From a checkpoint of a small transformer trained on Wikipedia.
Size: width 128, 6.69M parameters.
Architecture: rotary positions, no biases in attention or MLP, some layers without attention, exclusive self-attention, value embeddings, learned residual scales, skips across layers, capped logits.
Training: 110M tokens, 6727 steps.
Each number is 50 + 12 x the weight over its row's rms, rounded and kept within 0 to 99. Layers, rows and columns count from 0. The size before them is the row's rms in percent of the matrix's.

# layer 3 MLP down, 128x512, rms 0.141, rows 55-80, columns 384-511
106:66 53 41 67 73 51 54 69 62 69 54 58 73 72 31 32 51 33 37 43 43 51 37 43 44 48 52 25 42 58 59 48 51 38 50 43 54 65 45 51 38 38 39 54 63 40 56 64 50 53 47 47 30 48 82 59 70 33 61 67 42 57 73 62 51 54 60 32 53 67 68 62 71 68 51 74 42 71 37 54 39 59 56 38 38 51 38 50 55 39 37 65 64 70 59 44 49 40 66 70 65 49 47 60 60 59 58 52 77 49 25 42 47 51 59 43 41 40 64 65 43 53 50 58 48 49 35 32
095:72 47 51 36 55 53 48 45 55 55 78 60 29 55 59 68 45 37 51 43 61 49 42 38 55 49 57 64 36 71 55 53 48 42 49 68 55 21 39 49 50 68 51 38 50 59 47 54 34 43 59 52 44 65 48 58 47 61 38 30 49 56 53 44 40 53 47 50 58 40 46 59 46 48 61 53 34 74 37 43 30 38 49 44 63 44 45 55 57 36 44 38 63 68 57 65 48 28 64 68 53 34 62 37 51 31 50 52 65 58 33 37 49 51 33 46 64 58 27 45 58 60 45 70 53 60 52 47
114:66 51 52 49 54 50 61 57 32 65 41 31 61 67 53 54 45 45 24 58 29 69 59 46 38 85 49 52 48 43 58 52 54 49 35 64 53 64 52 51 51 70 31 58 35 54 48 59 34 37 57 65 47 51 47 54 53 49 35 45 42 61 33 49 45 53 61 64 47 56 52 51 44 61 41 67 59 38 50 72 69 48 61 49 56 62 46 52 49 59 41 66 63 54 59 40 50 79 62 42 64 59 47 55 25 67 55 52 58 40 76 71 54 62 49 67 38 46 43 43 38 52 54 43 52 66 54 49
103:45 56 65 66 80 56 54 36 67 44 64 33 42 49 48 67 39 51 63 36 55 51 47 41 46 58 47 74 44 41 56 53 39 55 65 41 67 38 58 56 30 54 52 54 42 64 66 36 45 47 66 38 57 62 58 68 49 66 82 64 46 77 41 73 49 61 47 61 46 36 72 38 64 52 56 50 46 32 60 70 53 62 55 51 42 44 51 51 50 29 47 73 55 55 59 67 41 59 38 50 60 24 62 44 56 46 47 52 53 17 67 64 47 59 59 37 56 46 54 62 67 44 41 52 57 43 68 40
099:38 51 56 39 73 63 58 48 14 74 58 43 30 51 55 44 37 43 58 70 39 56 54 44 57 63 52 56 45 37 32 51 42 67 52 55 44 66 32 41 71 68 44 46 46 56 45 55 53 41 71 54 46 51 37 47 21 68 58 35 72 50 36 37 64 25 78 65 58 58 46 50 45 46 56 58 59 42 55 49 38 51 52 36 70 62 43 47 47 60 42 62 39 46 55 38 41 67 41 63 60 84 36 69 51 51 54 52 50 52 48 71 53 75 56 72 52 60 66 42 48 35 51 50 55 38 44 57
108:70 49 39 52 74 45 38 57 59 41 45 49 64 36 63 51 40 73 41 64 75 47 50 33 63 43 48 49 57 51 43 45 51 43 48 54 40 44 32 51 56 57 46 24 29 72 40 42 30 36 42 47 43 66 31 65 58 57 48 51 41 49 53 78 49 60 60 48 60 70 60 52 51 56 52 61 54 48 49 49 56 75 64 74 46 50 30 52 66 42 47 59 35 51 38 48 40 64 45 48 38 55 52 56 20 49 55 51 54 57 50 62 55 43 59 69 86 59 42 36 40 44 46 30 58 54 40 45
118:49 45 70 43 60 43 45 30 37 64 35 36 57 52 40 61 30 40 45 54 63 44 36 50 59 20 38 39 57 72 35 46 20 13 33 50 54 59 60 32 41 56 41 66 46 44 40 47 34 40 55 23 56 35 57 50 53 39 38 45 34 31 69 34 24 29 66 59 38 41 45 67 53 32 46 45 45 49 62 55 53 36 53 43 55 43 35 48 52 50 90 53 49 46 45 47 61 53 59 59 73 57 55 68 53 50 57 50 41 42 48 58 49 58 39 46 37 49 55 32 45 61 51 38 42 60 49 47
096:64 47 50 72 28 43 56 60 57 40 47 47 38 53 44 70 66 50 55 44 52 37 44 67 47 70 37 67 67 61 65 47 51 50 25 51 53 79 49 60 35 27 52 50 57 54 49 51 47 62 45 37 65 53 47 47 52 39 61 36 44 47 70 51 58 50 21 24 28 69 45 53 47 70 37 84 58 51 67 49 44 53 44 47 53 58 37 49 63 41 43 58 53 54 55 61 67 67 35 36 52 37 60 65 64 52 62 51 28 56 68 32 49 45 47 80 79 40 55 55 70 71 52 39 28 34 55 52
080:58 54 52 59 23 54 55 28 59 47 49 50 29 50 63 47 48 49 75 59 38 56 59 59 84 69 40 57 33 69 43 51 51 52 59 60 41 57 59 65 55 37 67 66 67 49 41 38 37 41 45 59 76 61 45 33 46 58 36 59 49 70 45 81 64 40 67 51 47 55 33 44 43 50 54 08 53 65 52 22 50 48 50 61 74 48 58 50 50 48 32 44 49 40 52 33 51 50 53 58 52 63 58 51 37 63 63 49 70 50 53 54 49 70 51 46 46 62 25 46 03 39 26 44 58 56 49 57
091:47 54 34 61 32 38 57 38 52 39 52 39 48 29 44 53 39 58 46 52 41 49 55 60 45 49 47 38 24 25 56 45 73 80 58 84 39 54 31 61 62 37 68 66 72 52 41 43 39 54 48 56 54 42 42 54 50 72 46 50 40 41 22 45 62 45 49 59 64 36 46 38 50 51 54 56 51 32 48 39 30 37 44 46 36 56 52 46 53 45 48 42 39 32 42 52 40 29 36 38 33 65 55 51 30 53 45 49 47 71 41 59 45 52 45 61 46 45 40 63 46 52 57 39 43 41 45 65
103:37 51 67 30 48 45 55 71 73 53 51 52 35 46 55 32 81 62 41 42 44 61 38 53 69 53 48 39 42 54 42 53 57 53 64 34 50 60 43 55 67 47 77 49 33 77 47 80 48 51 47 66 41 86 59 47 48 60 55 53 45 64 15 40 41 83 37 49 36 31 65 68 30 45 55 68 50 35 68 41 74 45 50 58 33 57 55 49 50 49 55 39 48 59 64 65 61 48 51 50 51 46 46 37 53 41 33 51 52 69 67 32 46 66 59 48 56 61 75 55 54 60 54 70 41 63 49 47
092:56 50 77 39 39 62 76 40 56 74 45 72 60 56 54 55 31 72 57 44 50 47 53 54 66 49 35 40 51 65 57 51 53 39 47 61 69 57 73 35 50 43 37 49 56 47 57 43 55 49 36 48 64 58 63 42 76 71 57 62 45 67 44 67 44 48 37 65 39 43 70 28 48 48 28 32 65 49 79 36 55 37 51 63 62 40 49 50 71 46 43 53 59 30 49 48 36 43 42 37 45 52 65 31 44 47 35 52 97 51 41 68 49 64 58 32 37 59 57 60 50 27 72 43 47 26 60 50
099:33 48 51 42 49 51 38 59 38 60 70 56 42 40 48 49 47 61 30 35 58 57 40 54 42 53 85 43 60 59 50 51 33 57 67 48 54 49 49 41 62 57 47 48 45 33 40 54 57 68 61 49 47 72 63 59 33 61 51 50 63 62 44 56 70 35 54 28 73 34 59 59 45 50 70 56 65 64 74 64 63 78 51 29 44 25 65 47 70 43 62 54 48 52 40 63 56 36 37 43 48 40 54 75 48 25 81 51 41 31 42 57 56 39 79 50 38 45 58 41 62 53 48 47 60 69 53 51
097:69 50 44 77 68 70 42 47 68 61 57 35 43 64 33 59 64 42 51 45 76 36 61 46 57 54 73 49 64 55 36 55 35 30 35 59 29 55 49 45 32 49 59 52 42 58 64 46 47 65 61 32 35 38 51 43 55 57 61 43 27 32 71 28 59 42 48 53 55 46 42 61 53 49 38 78 53 38 75 53 76 55 40 51 50 42 54 56 55 31 54 41 55 38 46 84 48 37 64 55 51 76 49 69 63 55 73 52 48 48 62 45 52 38 34 55 51 46 55 54 42 52 41 40 45 43 36 38
100:45 49 52 57 46 50 60 52 54 31 39 50 58 84 42 23 33 25 54 59 48 49 65 41 22 55 46 32 54 46 55 48 53 40 46 56 56 63 50 41 40 61 59 45 59 79 48 55 50 60 44 52 43 30 37 52 76 25 61 45 70 45 56 41 52 30 28 59 24 41 26 45 25 26 48 57 53 40 58 41 23 44 48 41 37 47 36 52 50 43 33 35 43 26 73 44 54 37 49 46 58 66 35 75 46 37 60 50 36 57 45 70 47 47 34 30 46 56 49 40 65 39 49 39 49 39 34 54
109:35 48 56 41 57 57 52 45 67 51 66 70 50 53 53 39 48 52 56 30 63 59 64 57 48 73 59 45 49 41 43 50 59 53 68 59 68 35 47 56 68 33 44 55 56 62 59 55 68 65 66 69 53 74 46 54 61 48 63 41 55 79 55 46 49 56 49 54 42 48 80 53 63 64 52 32 57 80 69 49 63 65 57 47 61 48 80 53 36 32 25 41 78 59 46 39 40 54 53 62 48 49 51 38 59 60 62 51 61 41 50 61 48 56 54 60 77 47 46 79 60 37 43 59 50 44 57 53
100:78 50 48 49 56 57 42 47 54 55 66 52 59 48 49 60 58 47 25 30 49 39 45 36 37 53 61 55 41 44 43 50 41 57 52 47 51 61 60 31 53 48 65 36 61 46 45 67 76 80 50 44 86 53 71 49 32 75 58 44 68 47 55 39 47 32 39 41 67 40 40 53 28 51 55 45 66 43 41 57 58 31 46 23 65 48 55 49 47 43 61 70 56 44 58 44 50 46 39 88 68 63 57 56 66 50 54 51 48 66 72 67 56 36 37 14 48 49 65 49 48 48 56 61 19 33 70 43
120:76 50 42 59 71 54 36 43 46 49 55 68 66 70 62 33 57 50 34 54 49 59 58 41 68 68 36 47 52 32 62 55 61 68 38 52 57 64 54 71 64 50 38 42 44 40 63 81 55 54 57 48 48 56 58 80 58 45 49 44 52 56 43 39 50 59 59 33 36 40 77 54 58 60 61 85 62 45 67 68 50 54 76 45 61 48 63 53 66 43 39 58 62 45 41 65 44 56 45 43 63 60 73 48 74 49 50 51 60 37 62 46 49 45 36 68 54 56 36 78 55 41 46 45 49 47 73 37
103:54 57 42 72 52 56 60 81 53 39 49 62 29 65 42 53 28 36 61 51 57 42 59 49 30 71 55 49 25 28 72 51 57 53 35 60 35 49 37 81 31 68 57 41 46 62 55 48 60 39 38 52 51 47 45 37 51 49 34 47 48 51 12 59 70 53 48 53 54 51 45 43 38 61 53 66 61 43 60 44 59 50 38 62 51 59 66 52 63 63 43 27 40 60 58 55 68 33 43 40 36 57 51 41 18 56 44 52 59 49 46 37 53 47 59 63 54 52 54 64 59 27 56 52 61 46 47 55
092:64 51 55 39 48 54 31 35 46 64 73 33 43 57 35 59 56 57 40 50 54 53 42 46 52 74 72 53 45 41 53 49 42 37 61 41 56 40 71 38 42 30 36 55 83 50 54 46 47 32 48 58 46 35 46 55 20 67 46 53 49 43 78 43 38 50 72 57 54 52 50 40 68 52 52 51 51 42 42 68 66 46 53 50 62 25 56 50 70 39 51 60 63 35 65 48 33 41 34 38 40 24 55 48 55 69 45 48 48 37 44 47 51 61 53 59 19 44 44 61 48 39 54 55 44 61 73 63
095:47 49 43 27 54 58 42 60 58 69 42 40 42 54 49 48 63 33 41 45 54 86 66 64 44 68 41 37 63 61 61 54 50 45 48 32 35 55 32 54 48 66 44 34 45 47 43 45 69 73 55 78 35 63 60 56 27 48 53 69 65 50 42 69 52 62 69 26 42 23 68 68 40 64 77 40 61 70 55 61 48 50 51 44 69 40 51 50 62 69 39 47 54 80 44 22 65 42 55 76 29 58 52 71 52 46 53 50 44 44 53 44 55 28 55 31 36 24 32 38 33 61 50 74 51 44 51 58
113:51 50 32 52 49 46 59 37 60 25 45 71 65 63 43 56 25 66 37 45 45 48 65 50 50 40 69 41 48 45 37 50 48 69 51 46 47 48 32 69 53 43 26 59 55 44 68 54 55 38 62 45 62 48 41 55 56 58 48 54 67 51 46 40 41 63 17 47 43 45 50 44 56 45 41 59 46 34 58 57 41 56 56 55 67 52 45 49 49 39 59 24 42 42 62 56 28 52 57 42 47 41 52 42 55 38 40 49 55 33 58 56 47 31 38 52 62 56 45 64 40 12 60 20 56 50 55 48
104:26 53 70 45 41 52 50 48 31 54 36 73 72 54 52 67 55 85 75 50 68 61 58 50 66 49 38 74 57 51 47 50 44 52 53 47 70 62 65 71 43 37 61 64 65 48 43 65 45 46 52 55 47 56 53 46 50 45 65 44 50 48 40 50 39 65 46 54 54 51 63 48 51 59 51 38 57 41 31 42 56 37 44 74 67 24 62 45 49 58 48 59 40 44 62 42 58 66 66 43 68 64 55 55 38 29 50 51 22 37 61 61 49 52 53 42 52 56 37 33 52 66 55 58 62 45 39 48
101:52 56 57 51 62 56 59 57 80 53 63 50 61 54 56 42 53 49 44 45 50 66 50 53 51 72 63 44 81 47 73 52 61 56 60 48 49 32 56 64 73 62 43 62 59 51 56 53 51 55 65 69 39 55 50 77 38 31 55 48 56 55 68 31 56 22 37 60 69 62 59 57 52 64 67 52 43 66 32 63 60 38 77 61 62 50 55 47 58 56 40 67 47 35 72 45 47 67 66 36 47 65 59 53 50 48 22 52 38 77 54 34 52 47 60 57 28 50 61 27 41 75 54 52 30 53 52 47
093:63 48 65 57 43 51 64 48 50 58 43 46 53 63 54 43 51 45 60 61 36 41 61 52 58 22 51 33 44 78 49 51 61 53 56 37 70 34 56 55 56 31 59 54 47 55 50 70 65 77 39 45 50 36 66 45 51 49 44 44 69 44 43 30 58 34 68 42 65 63 38 59 50 61 51 45 59 51 36 41 50 49 37 41 48 63 58 47 29 41 40 58 49 52 51 57 50 33 66 41 56 69 50 31 42 73 41 52 50 48 44 56 50 51 43 47 47 40 54 59 82 44 53 47 63 62 51 58
092:54 55 54 62 50 47 41 51 71 59 42 45 53 42 56 53 64 64 31 43 47 63 29 58 71 35 56 55 31 74 62 49 62 47 65 31 51 59 41 47 62 43 46 30 42 33 45 41 65 45 52 48 30 73 56 65 43 48 72 58 21 48 55 62 42 42 32 52 46 54 56 61 59 44 50 62 48 46 55 70 52 58 65 19 44 30 65 47 59 15 45 51 35 38 64 62 44 50 37 50 78 42 44 52 69 52 56 48 89 46 66 54 48 52 36 58 48 41 24 40 68 31 40 29 54 54 44 40